From a checkpoint of a small transformer trained on Wikipedia.
Size: 16 layers, width 160, 10 heads of 32.
Architecture: biases, untied embeddings, normalized queries and keys, attention and MLP in parallel.
Training: a variant of Adam for these matrices, 292M tokens, 8921 steps.
Each number is 128 + 24 x the weight over its row's rms, rounded and kept within 0 to 255. Layers, rows and columns count from 0. The size above them is the row's rms in percent of the matrix's.

# layer 6 attention key, 320x160, rms 0.0994, rows 135-159, columns 80-159
size [ 85  80 100  85  90 100 107 103 110 102  96  98  81  88  98 103 104  89 100 105  88  98  92  89  99]
[[114 141 151  86 172 151  97 102 139 115 114  78  96 132 165 153 181  97 159 122 154 123 153 104  97 122 159 155 122 107 137 138 104 130 121 126 115 113 149 115  94 121 160 137  99 108 145 117 144 118  98 133  80 153 154  92  82 152 136 171 147 155 147 150 163 146 127 106 100 112 105 151 104 105 187 137 119 129 130 109]
 [134 152 133 182 121  75 122  87 128 108 141 132 154 124 144 173 103 158  99 131 132  85 133 139 124 140 108 142  96 146 108 148 148 151 118 146 129 118 136 150  82 150  91 109 114 157 128  96  58 182 128 111 103  86 133 151 143 134 114 129 132 141  51 148 131 147 136 133 127 109 156 128 175 123 112 122 130 142 154 110]
 [122 141 124  75 135 173 137 148 111  81 117 106 109 113 149 117 162 114 154 131 124 151 153 129 117 116 157 130 166  83 134 127 119 139  79 103 143 109  85 130 142  64 104 163 139 150 124 152 175  89 118 138 157 166 136  93 149 107 182 128 149 136 197 111 123 146 123 143 115 113  92 172  89 154 136 117 133 167 131 122]
 [156  89  66 174  93 108 157 155 116 170 129 154 159 122 109 133  93 123 111 130 124 147 104 157 133 128  98  99 119 130 104  89 168 118 175 139 112 126 122 117 134 168 115 128 148 107 123 139 135 119  98 116 137 136  97 178 147 139 115  83 122 107 110  95 115 116 131 170 159 127 144  96 129 141  75 150 152 123  90 172]
 [148 132 143 154 122 106 122 135 110 140 155 139 151 130 161 114 126 118 118 117 135 137 104 151 137 141  79  94  93 127 139 142 114 163 157 161 128 140 147 121 124 157 124 152  95 118 120 133 109 159 116 116  64 147 157 149  93 157 130 159  92 103  58 119 107 136 120 169 136 107 118 125 160 120 106 142 166 103 115 148]
 [141 160 149 129 129 133 150 129 107 121 132 145 182 131 121  80 148 153 132 129 159 119 128 111 168  88  88 108 130 139 143 109  88 165 119 146 133 151 113 151 171 152 147 107 117 113  99  83 129 149 162 114  81 123 136  88  98 141 155 153 113 132  88 112 115 143 136 105 149 127 127 119 128 115 110 133  95  89 151  87]
 [144 131 109 113 150 139 133 166 114  97 113 149 168 149  95 147 176 115 154  99 143 119 133 118 113 133 157 134 144 132 106 141 118 124 164 134 127 112  90 164 135 156 142 172 125 133 152  93 122  94 127 125 134 134 111 110 135 138 117 121 143 156 168 118 126 131  98 110 184 159 102 174  89 149 183 100 135 146 166 128]
 [104 113 152  93 118 147 104 124 122  90 120  89 107 144 121 107 126 132 156 119 101 123 162 130 139 124 138 165 141  96 131 119 109 123  68 124 155 123 103 120 173  68 137 134 145 148 127 127 178  98 142 120 162 121 125  81 146 102 193 134 161 124 200 128 132 119  92 145 112 126  94 144 104 135 118 113 122 140 134 135]
 [174 117 168 138 163 117 149 119 103 160 127 147 138 151 106 112 109 138 131  94 131 107  92 110 171 109 112 136 139 146 154 175 104 138 135 159 118 127 161 128 157 134 164 157 119 127 113 131 133 160 167 140 110 115 114 107 105 110  98 140 123 145 110 118 100 141 123  95 142 128 106 102 140 142 119 139  93 121 175 128]
 [148 143 133 160 126  87 128 133  65 119 123 163 174 120 127 115 122 189 130 133  99 121 138  98 163 107  91 123 140 135  76 150 121 128 119 154 148 170 126 144 186 147 145 147 117 135 117  68 124 157 160 101 117 115 127  96 129  64 140 108 167 148 154 135 137 116 110 154 166 133 105 108 123 135  85 123 114 110 149 120]
 [144 106 105 112 109 147 129 140 129 157 111 117 133 169 138 116 113 127 133 143 142 148  96 113 109  91  96 103 137  91 150  83 156 121 182 130 129 151 130 105 153 160 124 145 145  99 130 145 167 148 118 155 141 108 133 134 124 123 150  84 134 116 160 138 126 108 139 172 136 115 127  62  64 157  87 138 169 106  71 148]
 [163  97 163 105  94 195 158 122 122 115 165  95 141 126 116 141 113 110 147 161 119 139 139 141  97 123 147 153 124 137 134  83  96 114 131 136 129 165 133 132 122 122 129 141 149 130 175 143 122 152  97 166 111 172 137 155 112 156 152 111 125 147 160  70 137 107 167 122 124  96 111 128 122 174 169 152 121 157  97 148]
 [123 134 137  79 174 164 121 139 138 114 105 128  87  96 106 150 150 112 152 129 135 150 169 125  71 129 184 144 138 109 136 149 115  98  76  98 109 129 133 126 114 104 145 146 153 128 172 153 165  75  88 140 188 149 116 133 134 137 122  99 118 110 177 112 150 168 123  97  89 135 124 171 138 152 173 106 101 140 104 129]
 [121 130  86 125 171 115 116 170 130 105 114 130  78 133 148  81 140 138 113 154 103 118 105 140 118  89 140 112 134 101 133 160 138 132 155 136 152  94 110 138 140 151 115 160 117 134 120 131 143 122 130 137 127  82 135 143 146  88 137 115 119 117 136 164  75 116 136 200 137 134 123 124  87 125  65 100 133  99 125 132]
 [ 77 122 142 131 110 109  96  86 128 155 140 160 145 100 128 113 146 149 111 117 103 102 146 131 165 182 107 123 106 132 107 149 144 104 118 142 140 137 123 117 114 131 121  97 128 115 113 125 101 141 161  90 127 109 134 127 130 114 103 147 132 142 122 172 104 129  88  96 139 158 130 115 168 108 116 136 159 118 177 100]
 [154  90  82 111  69 163 154 153 110  78 154  95 103 131 122 114 111 127 123 149 118 142 143 160  96 112 149 136 131  97 138  67 119 157 115 161 129 130 100 145 160 101  88  90 151 127 138 115 160 101 119 139 150 127 124 126 133 122 152 128 151 132 160 130 159  87 118 132 138 109 143 128 114 161 140 109 104 161 106 119]
 [166 151 131 126 161 122 153 141 136 149 106 128 133 124 143 158 149  85 115 144 144 174 114 113 114 129 144  83 130 134 142 108 142 118 122  97  95 119 151  97 105 132 116 132 154 127 133 142 127 123 106 169 131 156 134 162 112 162  91 138 117 119  72 102 138 177 155 112 113 144 139 117 120 117 158 136 144 125  91 125]
 [125 114 114 192 102 115 132  97 145 171 129 140 149 142 118 135  85 132 107 140 138 125 108 118 130 141 102 132 108 166 132  98 165 139 164 147 103 145 164 142 112 192 141  74 125  60 138 115  94 154 128 104 114  85 120 144 115 132 116 105 129 108  85 145 156 106 128 121 137 110 163  86 157 112  94 156 140 105 135 129]
 [ 88 123 119  95 120 178 103 126 154 119 121 103 130 141 102 133 163 156 115 135 107  94 157  90 125 144 152 158 147 107 140 155 113  94 117 119 158 103 108 127 138  91 101 116 143 134 119 151 156  89 151 107 153 142 121 116 148 120 127 136 128 140 174 155  91 126  72 111 111 145 131 168 127 114 122 118 147 146 181 143]
 [112 121 160 153 105 180 112  92 129 143 145 127 123  65 114 126 112 111 136 158 136 126 168 132  97 128 137 161 102 144  98 127  90  90  87 124 139 145  84 153 102 108 119 127 138 128 197 164 116 131 102  93 134 167 100 119 151 132 158 130 111 152 134 127 138 119 139  98 144  86 146 116 130 144 136 159 113 187 125 114]
 [147 106 126 144 117 120 137 124 127 139 147 133 135 107 105 121 132 173 113 100  87  99 170 142 135 102 119 133 138 125 120 136 113 145 125 180 149 121 142 129 178 107  82 136 153 146 128  85 162 112 161 131 104 129 119 151 148 113 107 172 115 149 118 137  74 134 113 121 117 162 120 130 149 120 103 107 121 147 148 131]
 [133 119 179 123  92 103 110  97  78 112 160 120 167 133 129 136 119 137 159  93 149 140 111 112 101  73 129 158 127 153 100 135 110 100 127 161 157 139 109 134 174 150 142 166 131 130 196 100 114 144 120 160 103 138 123  98 166 124 114 108 153 149 123 119 139  92 118 111 131 136 124 104  98 189 159 121 155 161 126 102]
 [158 107 154  92 171 175 163 116 115 138 140 100 108 139  80 137  98 131 165 166 120 134 153  88 149 122 157 153 136 163 115 117  90 118  89 139 124 140 119 131 145 108 161 109 144 139 117 134 166 145 153 124 196 114 149 106 137 147 175 113 162 124 179 107 135 128 134 118 138 127 101 119 108 144 157 153 104 103 136 133]
 [123 116 165 126 147 148 116 118 123 162 147 148 134 111 150 148 139 107 134 100 127 111 143 114 154 186 153 147 141 136 102 145 145 124 152 144  99 159 180 108 118 174 203 119 162 102 154 109 125 133 118 110  89 147 131 135  76 136 104 124 106 134 141 103 147 139 125  86 142 127  90 108 132 121 177 139 141 140 114 125]
 [130  86 134 130 138 149 101 107 131  87 113  87 108 164 121 169 121 121 141 175 120 134 139  85  84  91 139 153 103 115 119 107 176 112 133 118 135 112 105 137 128 142  92 140 123 141 141  94 106 161 110 167 146 109 113 141 164 110 147  93 165 115 167 144 127  94 124 175 146  87 125 109  69 163 155 121 152 127 108 104]]
# layer 6 attention query, 320x160, rms 0.109, rows 136-159, columns 80-159
size [ 89 107  95  96 101  95  99 110  87  98  91  83  94  93  90  94  97  89 101 105 100  96 100  99]
[[108 166 165 128 117 143 157 182 131 111 135 143 120 101 116 107 131 114  98 153 133 107 148 123 101 142 102 120 124 118 155 166 140 151 131 119 126 117 106 171 119 127 126 146 128 159  86 132 121 122 149 121 142 174 104  94  79 154 105  69 151 101  72  69 124 114 165 117 137 139 100 131 143 132 133 138 113  71  95 114]
 [160 108 110 126 120 114 110  79 148 143 108 132 152 108 120 118 144 125 138 148 130 142 137 143 101  91 139 145 119 147 114  88 122 100 114 130 104 122 120 104 127 110 118 126 113 109 159 155 124 105 119 114 134 124 119 162 169 107 141 166  79 156 163 166 126 146 106 129 162 164 149 144 118 121 112 120 115 165 153  97]
 [ 83 124 145 126 146 135 133 110 132 167 135 137 102 161 109 147 143 146  99 120  93 121 122  69 143 152 115 123 127 135 116 104  87 161 119 116 101 138 169 110 151 169 150 144 163 143 161 119 141 174 138 161 113 120 146 110  55 115 131 118 121 130 137  82  58 111 136 140 102 130 119 114 124 143 140 155 130 128  69 168]
 [126 143 134 117 111 124 122 183 146 133 137 155  64 104 144 144 133 161 125 129 128 112 105 107 105 134 108  91 110 150 143 130 122 143 119 106 112 138 142 148 104 138 171 139 160 163  98 129 140 167 156 173 126 155 126  79 126 118 121 113 133 156 128  62 128 116 134 131 117 163  96 122 162 123 111 191 158 122  99 152]
 [ 72 154 119 140 119 110  86 152 119  87 167 132 155  93 146 117 139  61 147 131 139 140  97 117 133 119 135 155 127 119 102 155 187 124 113  77 190 138 104 150 115 165 131 123 141 134 131 126 158  90 129 138 123 142 112  93 156 171 118 107 131 107  88 107 146 106 145 126 134  98 154 165  97 157 134 124 138  75 142  78]
 [131 136  89 106 151 102 158 133 176 140 108  94 121 123  82 117 145 103 110 161 109  94 136 121  73 138 133 139 103 141 139 151 123 172 151 152 109  88 132 130 117 133 106 104  98 132  86 108 178 104 140 137 109 104 107 126 163 134  71 174 107 127 131 171 118 153 123 151 139 108 172 160 119 157 112 115 111 115 165 133]
 [155  92 136 117 113 130 101  73 126 146  99 113 162  98 136 108 129 132 151 117 143 165 145 158 117  63 123 165 154 118 107 110 107  72 131 122 108 110 124 132 155  97 116 111 128  99 170 174 126  89 105 116 123 113  99 176 188  99 152 166  93 115 180 144 126 111 116 134 169 150 145 134 119 119 128 116 128 170 171 109]
 [109 105 111 202 187 128 120 139  96 123 129 132 164 116 138 127 114  77 138 140 124  93 110 115 140 150 140 154 115 112 148 110 119 133 101  88 152 145 138 150 113 125  99 118 181 107 138 115 137 106 138 168 144 147 169 114 157 113 114 134 140 126 114 114 166 131 124  65 107 116 130 166 135 149 133  98  82  88 166  73]
 [136 127  94 164 101 150 104  78 105 167 126 122 131 106 115 116 114 157 142 114 120  91 162 126 144  80 146 136 175 128 120 127 183 123 148 120 121 130 133 112 119 133 151 134 126 157 142 160 118 126 165 136 109 119 127  77 150  86  99 143 115  95 139 106 174 123 152  86 136 136  94 108 120 113 121 142 113 157 154 134]
 [145 105 125 119 128 154  81  97 121 140 144 126 134 132 165 105 132 119 144 116  87 140 120  88 151 116 139 134 126 121 100  92 130 120 112 104 169 163 138  95 156 144 144 160 151  94 155 137 144 190 119 106 118 125 189 149 159 122 159 118  63 169 207 100 128 120 122 130 102 151 144 108 119 142 124 143 153 174 123 167]
 [130 118  63 135 141 117 106 135 104 118  89 141 129 103 184 111 138 134 133 142 178 115 138 114 123 122 137 121  82 143 127  64  88  97 128 150 120 136 112 118 167 119 131 137 168 114 106 156 127 113 105 104 160 161 110 200 187 137 132 110  93 133 158  94 146 151  92 158 146 164 128  92 119 110 119 114 131 164 128 149]
 [110 142 140 104 135 102 131  93 166 141 131 123 143 106 122 119 139 102 105 155 146 139 125 141 113 155 137 134 127 136 113 101 101 102 118 124  82 112 112 105 114 122 106 125 119 128 137 112 129 109 133 131 147 104 100 172 150 149 143 163 112 155 140 191 131 154 108 152 135 153 152 155 127 111 124 100  97 128 137 132]
 [163 100 132 125 132 123  90  78 146 169 147 133 149 185 153 126 122 126 137 100  64 104 124  89 128 113 129 127 122 114 125 132  96 106 114 117 105 117 153 104 126 138 145 118 149 110 144 118 139 181 159 106 123 115 152 150 172 104 158 142  47 163 166 136 100 134 126 105 107 156 143 157 112 119  55 157 145 158 149 128]
 [150 155 127 111 139 109 138 132 105 138  81  87  99 115 119 156 137 164 106 114 146 182 173 162 115 143 124 115 112 104 134 169 112 136 183 148 101 117 122 152 146 117 121 109  87 156  80 125  83 100 110 134 103  96 124 104  89 103  76 155 158  77 105 138 145 133 147 129 145 123 117 137 139 144 161  85 121 105 124 112]
 [166  98 147  89 117 139 127  76 146 152  90 102 107 185 101  97 116 153 135 139 127 144 131 134 123  66 137 119 145 149 144  97  85 101 128 155  94 140 139 111 157 126 141 138 122 109 146 141 131 144 119  89 115 114 106 151 115 100 163 118 112  99 168 146 100 130 113 181 143 174 110  86 110 116 108 151 122 195 117 166]
 [ 73 126 123 146 130 121 152 139 139 108 163 158 105 128 101 127 112 105 124 160 128 103  70 113 178 157 141 119 148 167 134 112 184 146 118 124 139 155 133 130 105 137 103 160 128 153 140  92 136 157 144 160 159 147 151 102 134 166 119 120 170 117  99 147 142 139 118 119 149  98 118 134 162 133 138 123 122 104 111 145]
 [103 155 154 125 132 138 141 179 110 113 157 132 119 151 146 142 124 123 127 106 142 126 128 110 134 144 115 121 132  97 137 155 130 155 132 135 151 126 132 149 121 163 141 142 120 140 110 123 148 159 110 136 112 139 130 111  65 133 138 108 151 129 116  87 112 113 127 142  95 123 113  89 138 150 174 125 139  87  93 159]
 [177  86 138  95 153 128 123 107 123 149 104  99 124 147 117 157 136 146 121 122 127 132 159 173 105 141 141 143 100 121 130 125 104 105 156 144  87 110 139 115 152 106 112 110  88 118 117 147 119  83 150  99 120  75 126 156 134 104 144 160 118  97 101 195 122 156 116 122 191 125 130 103 125 115 154  98 107 171 165 121]
 [112 167 146 100 142 118 131 104 156 141 107 143 144 106 161 139 148 144 121 162 143 167 159 156 119 127 131 123 107 135 121  95  81 109 128 155  87  94  79 136 168 105  95 133 130 120 119 163 112  72 124 112 117 125  39 176 114 155  96 147 168 125 114 139  94 123 121 132 160 135 116 130 112 120 139 108 121 104 107 130]
 [135 129 137 149 180 102 106  86  96 137  64 109 111 117  96 146 127 113  89 135 114 154 149 129 131  89 125 145 132 163 129 158  84 115 148 101 120 134 146 155 162 152  91  88 132 132 126 134 114  60 139 123 131 134 119 118 128 123  84 144 145  84  97 131 107 137 144  85 125 122 106 144 122 137 163 117  94 131 118  81]
 [ 96 147 126 107 151 130 130 110 158 117  95 111 130  69 113  86 123 116 135 163 116 142 141 148  94 112 102 141 100 148 119 102  93 142 131 117 154 152 114 158 160 122  96 133 164 111 154 160 161  84 142 135  99 129  90 120 199 137  82  87 126  78 154 149 104 135 150 123 180 101 119 120 116 125 156 155 104 148 141 115]
 [147  85  97 150 129 133 139  97 101 110 139 128 159 124 153  84 120 104 160 113 176  77 124 133 158 100 167 134 135 122 143  92 171  70 134 150 127 105  99 108 148 118 101 106 131  99 143 156 139 130 105  76 133 115 122 177 181 136 169 130 108 121 129 121 169 122 111 154 156 118 150 126  93 111 129  92 145 159 181 132]
 [161 116  91 116 150 135 131 168  82 132  77 122  86  89 160 152 141 110 111 117 161 140 153 116 101 143 132 107 120 114 153 152 107 137 143 142 152 156 123 157 146 109 120 134  84 132  88 163 136 115 104 132 115 140 146 139 161 121  90 143 135 160 112 108 168 139 113 128  97  95 132 127 173 154 187  83 119  87 120 135]
 [132  83  98 101 139 123 106  63 127 138 119 101 126 138 166 108 107 129 131 156 132 115 138 122 142  93 158 115 110 124 150  92 141  94 125 173 115  93 104 114 176 115 114 157 146 114  96 144 129 149 124  91 121 129 122 211 198 128 141 131  89 132 177 141 138 136 111 134 173 167 142  91 114 128  96  96 147 168 179 137]]
# layer 6 attention value, 320x160, rms 0.0766, rows 128-145, columns 80-159
size [ 81  85  80  82  88  72  83  79  76  84  78  77  89  83  89  82  83  75]
[[ 91 132 116 117 121 108 131 169 118 160 122 101 155 101 128  79 116 108 146 164 136  94 136 108 118 158 115 143  76 121 100 122 139 114 151  98 143 136 119 123  93  91  93 147 191 126 169 110 102 109 126 128 106 126 132 123 155 154 161 141 138 146 136 112 162 158 148 117 117 123 123  96 142 156 170 152 167  93 142 127]
 [109 120  99 112 111 127 122 152 100 122 114 105 112  98 137 131 128 138 107 145 187  97  94 182  93 146 117  95 150 141 145 177 115 105 114 119 129 111 114 184 137 122 145 123 123 129 168 156 117 130 135 124 132 143 110 159 181 190 147 145 146  93 123 145 108 129 108  47 138 132 130 128 111 111  84 156 100 106 116  92]
 [168 111 138 116 143 183 105 143 139 151 131 120 155 122 159  86 101 141 142 128 120 157 149 145 143 117 179 183  88  95 137 203 168 134 163 106 144 152  65 123 133 117 112  92 157 111 154  91 143 109 114 110 120 128 172  95 141 115 151 170 107 128 127 103 121  82 147 118 118 130 129 136 117 173 162 106 153 124 125 116]
 [ 81 131 107 142  84 135  83 110 143  88 143 132  81 152 121 147 120 120 184 113 111 160 112 155 100 105 125 163 103 161 162 135 146 139 123 100 132 138 143 142 136 147 145 115 140 117 120 153 145 136 122 122 123 132 126 119 128 138  85  81 126 148 149 159 104 138 115 137 111 164 126 112  87 113  97 127  89 174 110 124]
 [145 128 155 107 106 151 150 121 146 131 144 141 125  99 125 151 127 126 186 140  85 124 150  76 145 103 104 148 134  89 102 133 123 158 147 108 138 118 128 122  93 123  83  96 120 139 146 112 113  92  95  99 112 166  99 129 109 101 160 166 162 137 137 128 202 108 128 170 156 101 123 136 111 128 158  97 181 101 115 161]
 [109 127 120 129 109  67 142 146 153 126 113 135 148 153  63 123 114 127 133 131 133 125 123 103 127 113 128 139  97 105 118 110 101 102  84 123 144 113 161 125 119 152 144 167 113 122 144 103 106 114  95 140 137 116  85 110 140 120 134 188  92 128 119 117  86 129 117 148 153 159 137 101 155 146 111  99  91 134 136  94]
 [123 112 122 122 172 104 142 138 127 112  80 125 116 110 127  91 138 105 126 171 156 122 116 104 114 132 162 139 138 120 122 136  97  79 145 153 118 105 131 166  95 147 105 107 116 103 156 113 116 134 160 148 133 104 125 146 155 163 168 173 145 166 113 117  88 150 135 136 137 142 133 128 153 137 114 155 136  99 119 106]
 [116 115 120 125 142 138  86 106 129 152 148 150 103 109 173 161 118 152 112 139 103 173 115 141 137 114  82 118 135 163 165 125 166 131 116 174 140 141  95  88 107 104 107 126 136 137 121 126 106 123  65 127 112 142 136 122  89 138  92 128 133 112 140 152 142  96 139 144 129  93 123  86 100 111 111 186  88 133 138 133]
 [122 127 132 108 164 166 102 108 103 119 126 129 127 141 147 180 120 101 110 124  57 117 139 111 166  95 122 158 113  82  97 131 137 120 103 100 127 121 106 142 127  95 124  97 192 121  91 142 122 118 147  91 145 137 134 134 108 141 107 117 109 127 115 150 122 145  98 170 150 114 131 128 184 186 109 147 140 137 128 153]
 [143 163 147 144 161 155 129 107 144 110 136 131 120  85 123 156 131 108 168 158 134 148 134 138 172 132 104 137 117 131 133 124 171 151 102 163 124 138 131 129  90 137 117 139 126 128 107  91 123 147  84 123 135 160  80 143  98 167 117 164 107 123 157 139 146 150 102 172 167 102 119  84 102 146  94 102 105 108  85 164]
 [ 98 137 122 117 145 118 169 128 125 143 166 137 137 126 153 126 127 165 132 115 116  98 109 136 131 104 112 139  80 132 162  97 126 132 143  99 138 149 110 112  99 132  44 122 128 113 170 138 125 138 109 156 108 132 145 135 124  78 109  89 131 148 115 158 164 168 125 105 130 131 101  99 114 108 134  97 145 138 122 102]
 [117 153 130 142 138 177 147 102 137 111 133 141 165 137 149 123 121 120 103 102 103 150 128 161 132 176 136 163 122 150 135 169 167 134 128 131 101 142 126  98 115 144 113 147 156 161 110 102 118 109 120 154 115  94 130 120 119  99 141 107 101 153 123 117 166  96 138  97 132 183 132  95 110 127 127  70 138 145  82 111]
 [100 102 109 112 163  95  76 120 110 118 139 132 135 146 109 115 127 138 142 106 107 125 150 164 126 122 162 127 132 118 101  91 120 110 152 125 184 148 123 109  95 125 106  85 160 117 149 151 138 129 117 176 109 167 112  98 156 116 150 113 136 147 151 162 189 140 114 178 130 157 120 107 139 142 124  64  89 110 137  85]
 [171 111 191  92 138 154 129  87 133 132 132 154 124  93 186 155 111 156 117 136  96 164 138 146 138 118 148 126 150 124 171 142 129 175 107  89 104 149 113 115 153 121 114 126 108 148 111 127 119 108 119 105 141 120 177 136 128 122 139  95 146 117 113 151 135  88 128 127 120 148 131 125  98  97 141 113  92 125 151 103]
 [ 48 131  74 117 122 135 106 177 117 147 157 114 138 133 127 119 128 103 135 129 147 137 107 121 127 159  87 136 173 128 102 133 165  81 157 144 156 118 136 132  95 118 128 112 159 127 172 116 142 159 117 149 124 160  78  86 119 147 130 149 125 145 151 133 150 151 132 126 137 118 119 118  99 117  99 108 128 122 135 120]
 [156 145  99 155 149  98 127 137 127 125 130 150 106  89 142 120 113 140  89 134  73 128 114  98  97 120 170 141 138 103 133 156  74 119 144 165 163 133 130 134 137 133  94 118 135 138 127 154 119 124 133 118 121 146 123 154 150  75 164 216 133 192 141 170 137 132 148 107 106 109 114 136 140 128 113 112 116 112 140 148]
 [ 97 114 137 112 170 144 145 119 118 155 102 136  93 165 112 137 131  95 106 145  59 118 152 153 104 134 146 101 154 153 147 160 135 136 118 136 113 114 110 131 112 119 124 179 122 153 119 129 131 156 158  98 142 117 158 174 158 131 122  99 105 155 146 144 143 126 123 119 136 149 149 116 149 121 107 118 154 122 111 138]
 [201 157 158 100 123 175 141 103 139 111 117 141 138 107 139 144 141 108 158 126 105 120 153  90 111  92 123 133 120 142 101 150 128 152 106 112 108 135 104 144 105 112 149 107 153 124 128 152 152 124 129 100 124 166  93 108 165 136 127 165  94 121 110 106 124 147 105  93 115 157 134  91  99 160 180 106 133 133 101 181]]
# layer 6 attention output (transposed), 320x160, rms 0.0784, rows 128-145, columns 80-159
size [ 85  82  81  76  80  70  88  81  73  90  77  79  83  87  92  73  77  70]
[[ 98 138 123 138 157 172 122 132 144 147 124 183  95 168 163 131 109 156 115 160 100 133  55 126 146 142 144 113 128 167 119 152 177 157 101  98 127 111 145 141 117 138 133 102 129 103 133 116 136 146 106  92 140 154 138 148 117 132 104 112 174 178 110 133 129 138 144 109  76 164  82 113 154 131  91 155 120 153  96 140]
 [161 114 107  92 140 113 140 180 163 150 123 142 137 158 145 109 117 159 112 176 130 138 102  88 156  97  89 109 120 124 109 134  93 157 117 108 137 148  84 145 112 139 121 106 140 123 113 139 101 144 145 124 106 153 143 150 110  68  86 140 139 127  94  65 135 128 151 155 117 118  99  81 134 140 152 118 157 139  89 153]
 [116 139 119 139 123 116 105 100 134 143 130 131 142 137 101 122 111 163 124 104 100  91  62 124 107 132 139  94 165 159 140 163 154 129  95 113 135 124 151 100 124 164 136 112 137 134 151 132 110 120 155 106 123 136 102 157 112 143  85  91 164 181  85 156 177 136 148  93 117 153 100 130 157 134  94 129 120 111 140 132]
 [141 126 174 122 107 120 158 137 124 108 140 120 106 114 136 132 137 139 102 130 170 144 144 116 155 115 105 117 152  89 130 157 140 110 138 129 132 125  95 117 158 124 152 146  84 192 138 121 103  86 115 135 148 158 110  92 112 126 178 135 149  79 121 145 130  83  64 144 157 102 152 126 100 113 190 135 144  78 194 125]
 [101 145  96 169 106 148 101 131  89 125 128 141 125 135 150 128 142 137 116  59 109 131 108 132 122 150 156 147 166 117 135 171 195 122 132 147 114 158 155  83 161 149 127 105 141 130 127 113 140 161 174 141 130 138 121 135 160 188 103  84 125 151 115 127 144 100 127 101  93 141 124 128 151 122 123 178  95 146 161 137]
 [145 122 141 131 176 158 155 147  75 111 131 157  99 123 158  83 130 101 157 131  96 151  76 175 159 120 143 100 128 127 118 119 136 130 117  97 120  99 152 118  81 108 164 106 143 131 121 131 135 150 123  70 152 137 172 107 125 117 149 101 114 129 120  97 135 168 119 153  88 150 131 122 109 141 128 164 181 139 135 144]
 [104 160  94 144 171 172 130 154 146 154 136 165 129 141 125 135  94 168 148 141  81 119  93 144 158 137 131 112 132 120 112 124 150 128 115 105 143 119 112 133 100 134 147 153 152 118 108 140 140 127 125 129 115 151 196 113  72 108 115 112 134 144 106  65 149 132 135 138  85 173  99  97 117 102 115 141 157 129  93 142]
 [146  88 132 107 139  92 149 125 138 138 113  68 120 147 132 140 156 130  76 130 162 137 139 131 134 132 114 141 142 145 128 165 109 116 111 144 133 158 161 138 150  73 122 141 107 153 169 110 139 126 138 127 151 126  85 159 177 139 133 147 108 104 117 166 141 179 101 112 178 125 138 184 127 115 146 119  91 127 133 124]
 [123 135 148 118 109 105  99  94 127 148 125 142 128 132 111 121 118 149 134 116 136 126 124 103  83 132 167 140 105 192 151 127 111 114 125  84 124 125 180  84 140 137 158 124 133 118 169 112 176 147 179 155 180  92 124 101  98  91 180 153 125 137 142 129 116 113 122 113 125 124 153 127 131 100 123 136  98 104 140 103]
 [ 91  81 118 165 127 141 129 177  93 120 123 132 110 147 123 136 129 125 124  74 162 142 144 145 181 133 128 136 130 127 133 179 155  97  95 119 160 129 133 120 130 108 166 161 128 137 113 145 136 136 128 102 173 169 153 113 143 186 133 107 117 113 120 124 147 105 143 136 142 124 161 181 126 128 169 140 138  88 163 146]
 [105 145 148 135 119 159 131 121 153 160 131 140 130 147 128 151 153 143  80 113 152 104 101 150  98 169 108 123 121 166 112 166 137 154 140 166 122 153 160 120 150  85 108 153 133 108 143  93 113 116 110  93  66 139 101 136 111 141 132 137 132 127 127 152 121 125 111 100 131 122 160 146 156 139 109 121  93 141 114  94]
 [100 146 125 176 150 141 141 173 148 165 141 139 131 131 117  99 147 145 142 109 128  94  39 160 170 134 123 124 156 129 117 162 135 103  81 130 130  80 141 113 138 115 127 111 129 106 135 120 131  94 122 104 101 186 136 127 117 160 147  97 161 123 157 166 132 131 136 143 112 146 152 141 146 129 153 133 148 119 107 125]
 [136  98 122 153  90 114 155 133 140  74 119 125 126 116 153 150 128 104 133 157 132 122 134 140 108  92 149 113 141 115 148 114 196 126 152 123 107  98  77 179 158 156 139 137 112 133 135 114 129  82 109 155 122 148 113  59 123 148 122 112 123 153  72 144 122 105 114  99 121 119 138 119 160 121 161 148 150 137 128 105]
 [166 125 110 100 109  78 138 114 130 133 102  55 157 128  84 125 145 121 108 130 153 110 126 148  77 113 134 123 149 145 125 121 112 129 134 164 114 150 115  65 162 141 109 106 112 129 148 157 117 128 104 164 108 110  84 116 163 127 112 145  99 110 135 160 136 170 101 160 169 127 157 120 113 129 133 101 114 174 128 120]
 [103  94 170 155 110 166 141 132 133 108 137 173 105 120 202 132 112 134  99 126 143 147 120 102 189  98 110 107 121 127 137 176 160 137 127 117 135 142 141 174 133  93 127 153 111 148 125 103 127 137 127  96 136 148  95 191 150 123 113 136 138 145 100 147 153 120 117  97 109 126  91 156 143 117 154 182 128  90  93 141]
 [120 129  86 100 143 130 162 139 128 154 132 136 100 146 138 151 119  97 137 123 106  74 108 161 116 174 114 156 117 131 112 145 152 131 124 148 135 116 176 119 145  97  78 138 162 144 143  78 135 115 139 167  67 113 125 118  99 119 126 115 100 130 150  75  75 129 113 126 155 149  83 104 149 103 118 146 105 171 100 112]
 [100 154  84 111 139 124 130 151 133 127  93 126 132 101 129 118 130 129 128 142 115 146  90 123 113 156 158 163 104 107 107 122 126 106  84 121 109 135 117  96 149 120 159  80 108 107 139 144 156 133 160 173  90 137 122  80  99 120 178 134 165 107 133 112  58 117 111 146 139 109 150 136 130 107 140 162  84 133 120 131]
 [121 138  92 135  88 152  97 151 137 150  99 104 136 156  65  91  84 137 119 117 130 126 105 132 134 109 165 138 151 149 151 124 214 128 116 137 111 111 140 125 131 155 141 130 144 167 111 140  98 151 123 131 140 100 142 116 138 133 131 113 134 134 154 120 119 102 173 171  91 170 129 121 145 119 102 180 133 132 136 129]]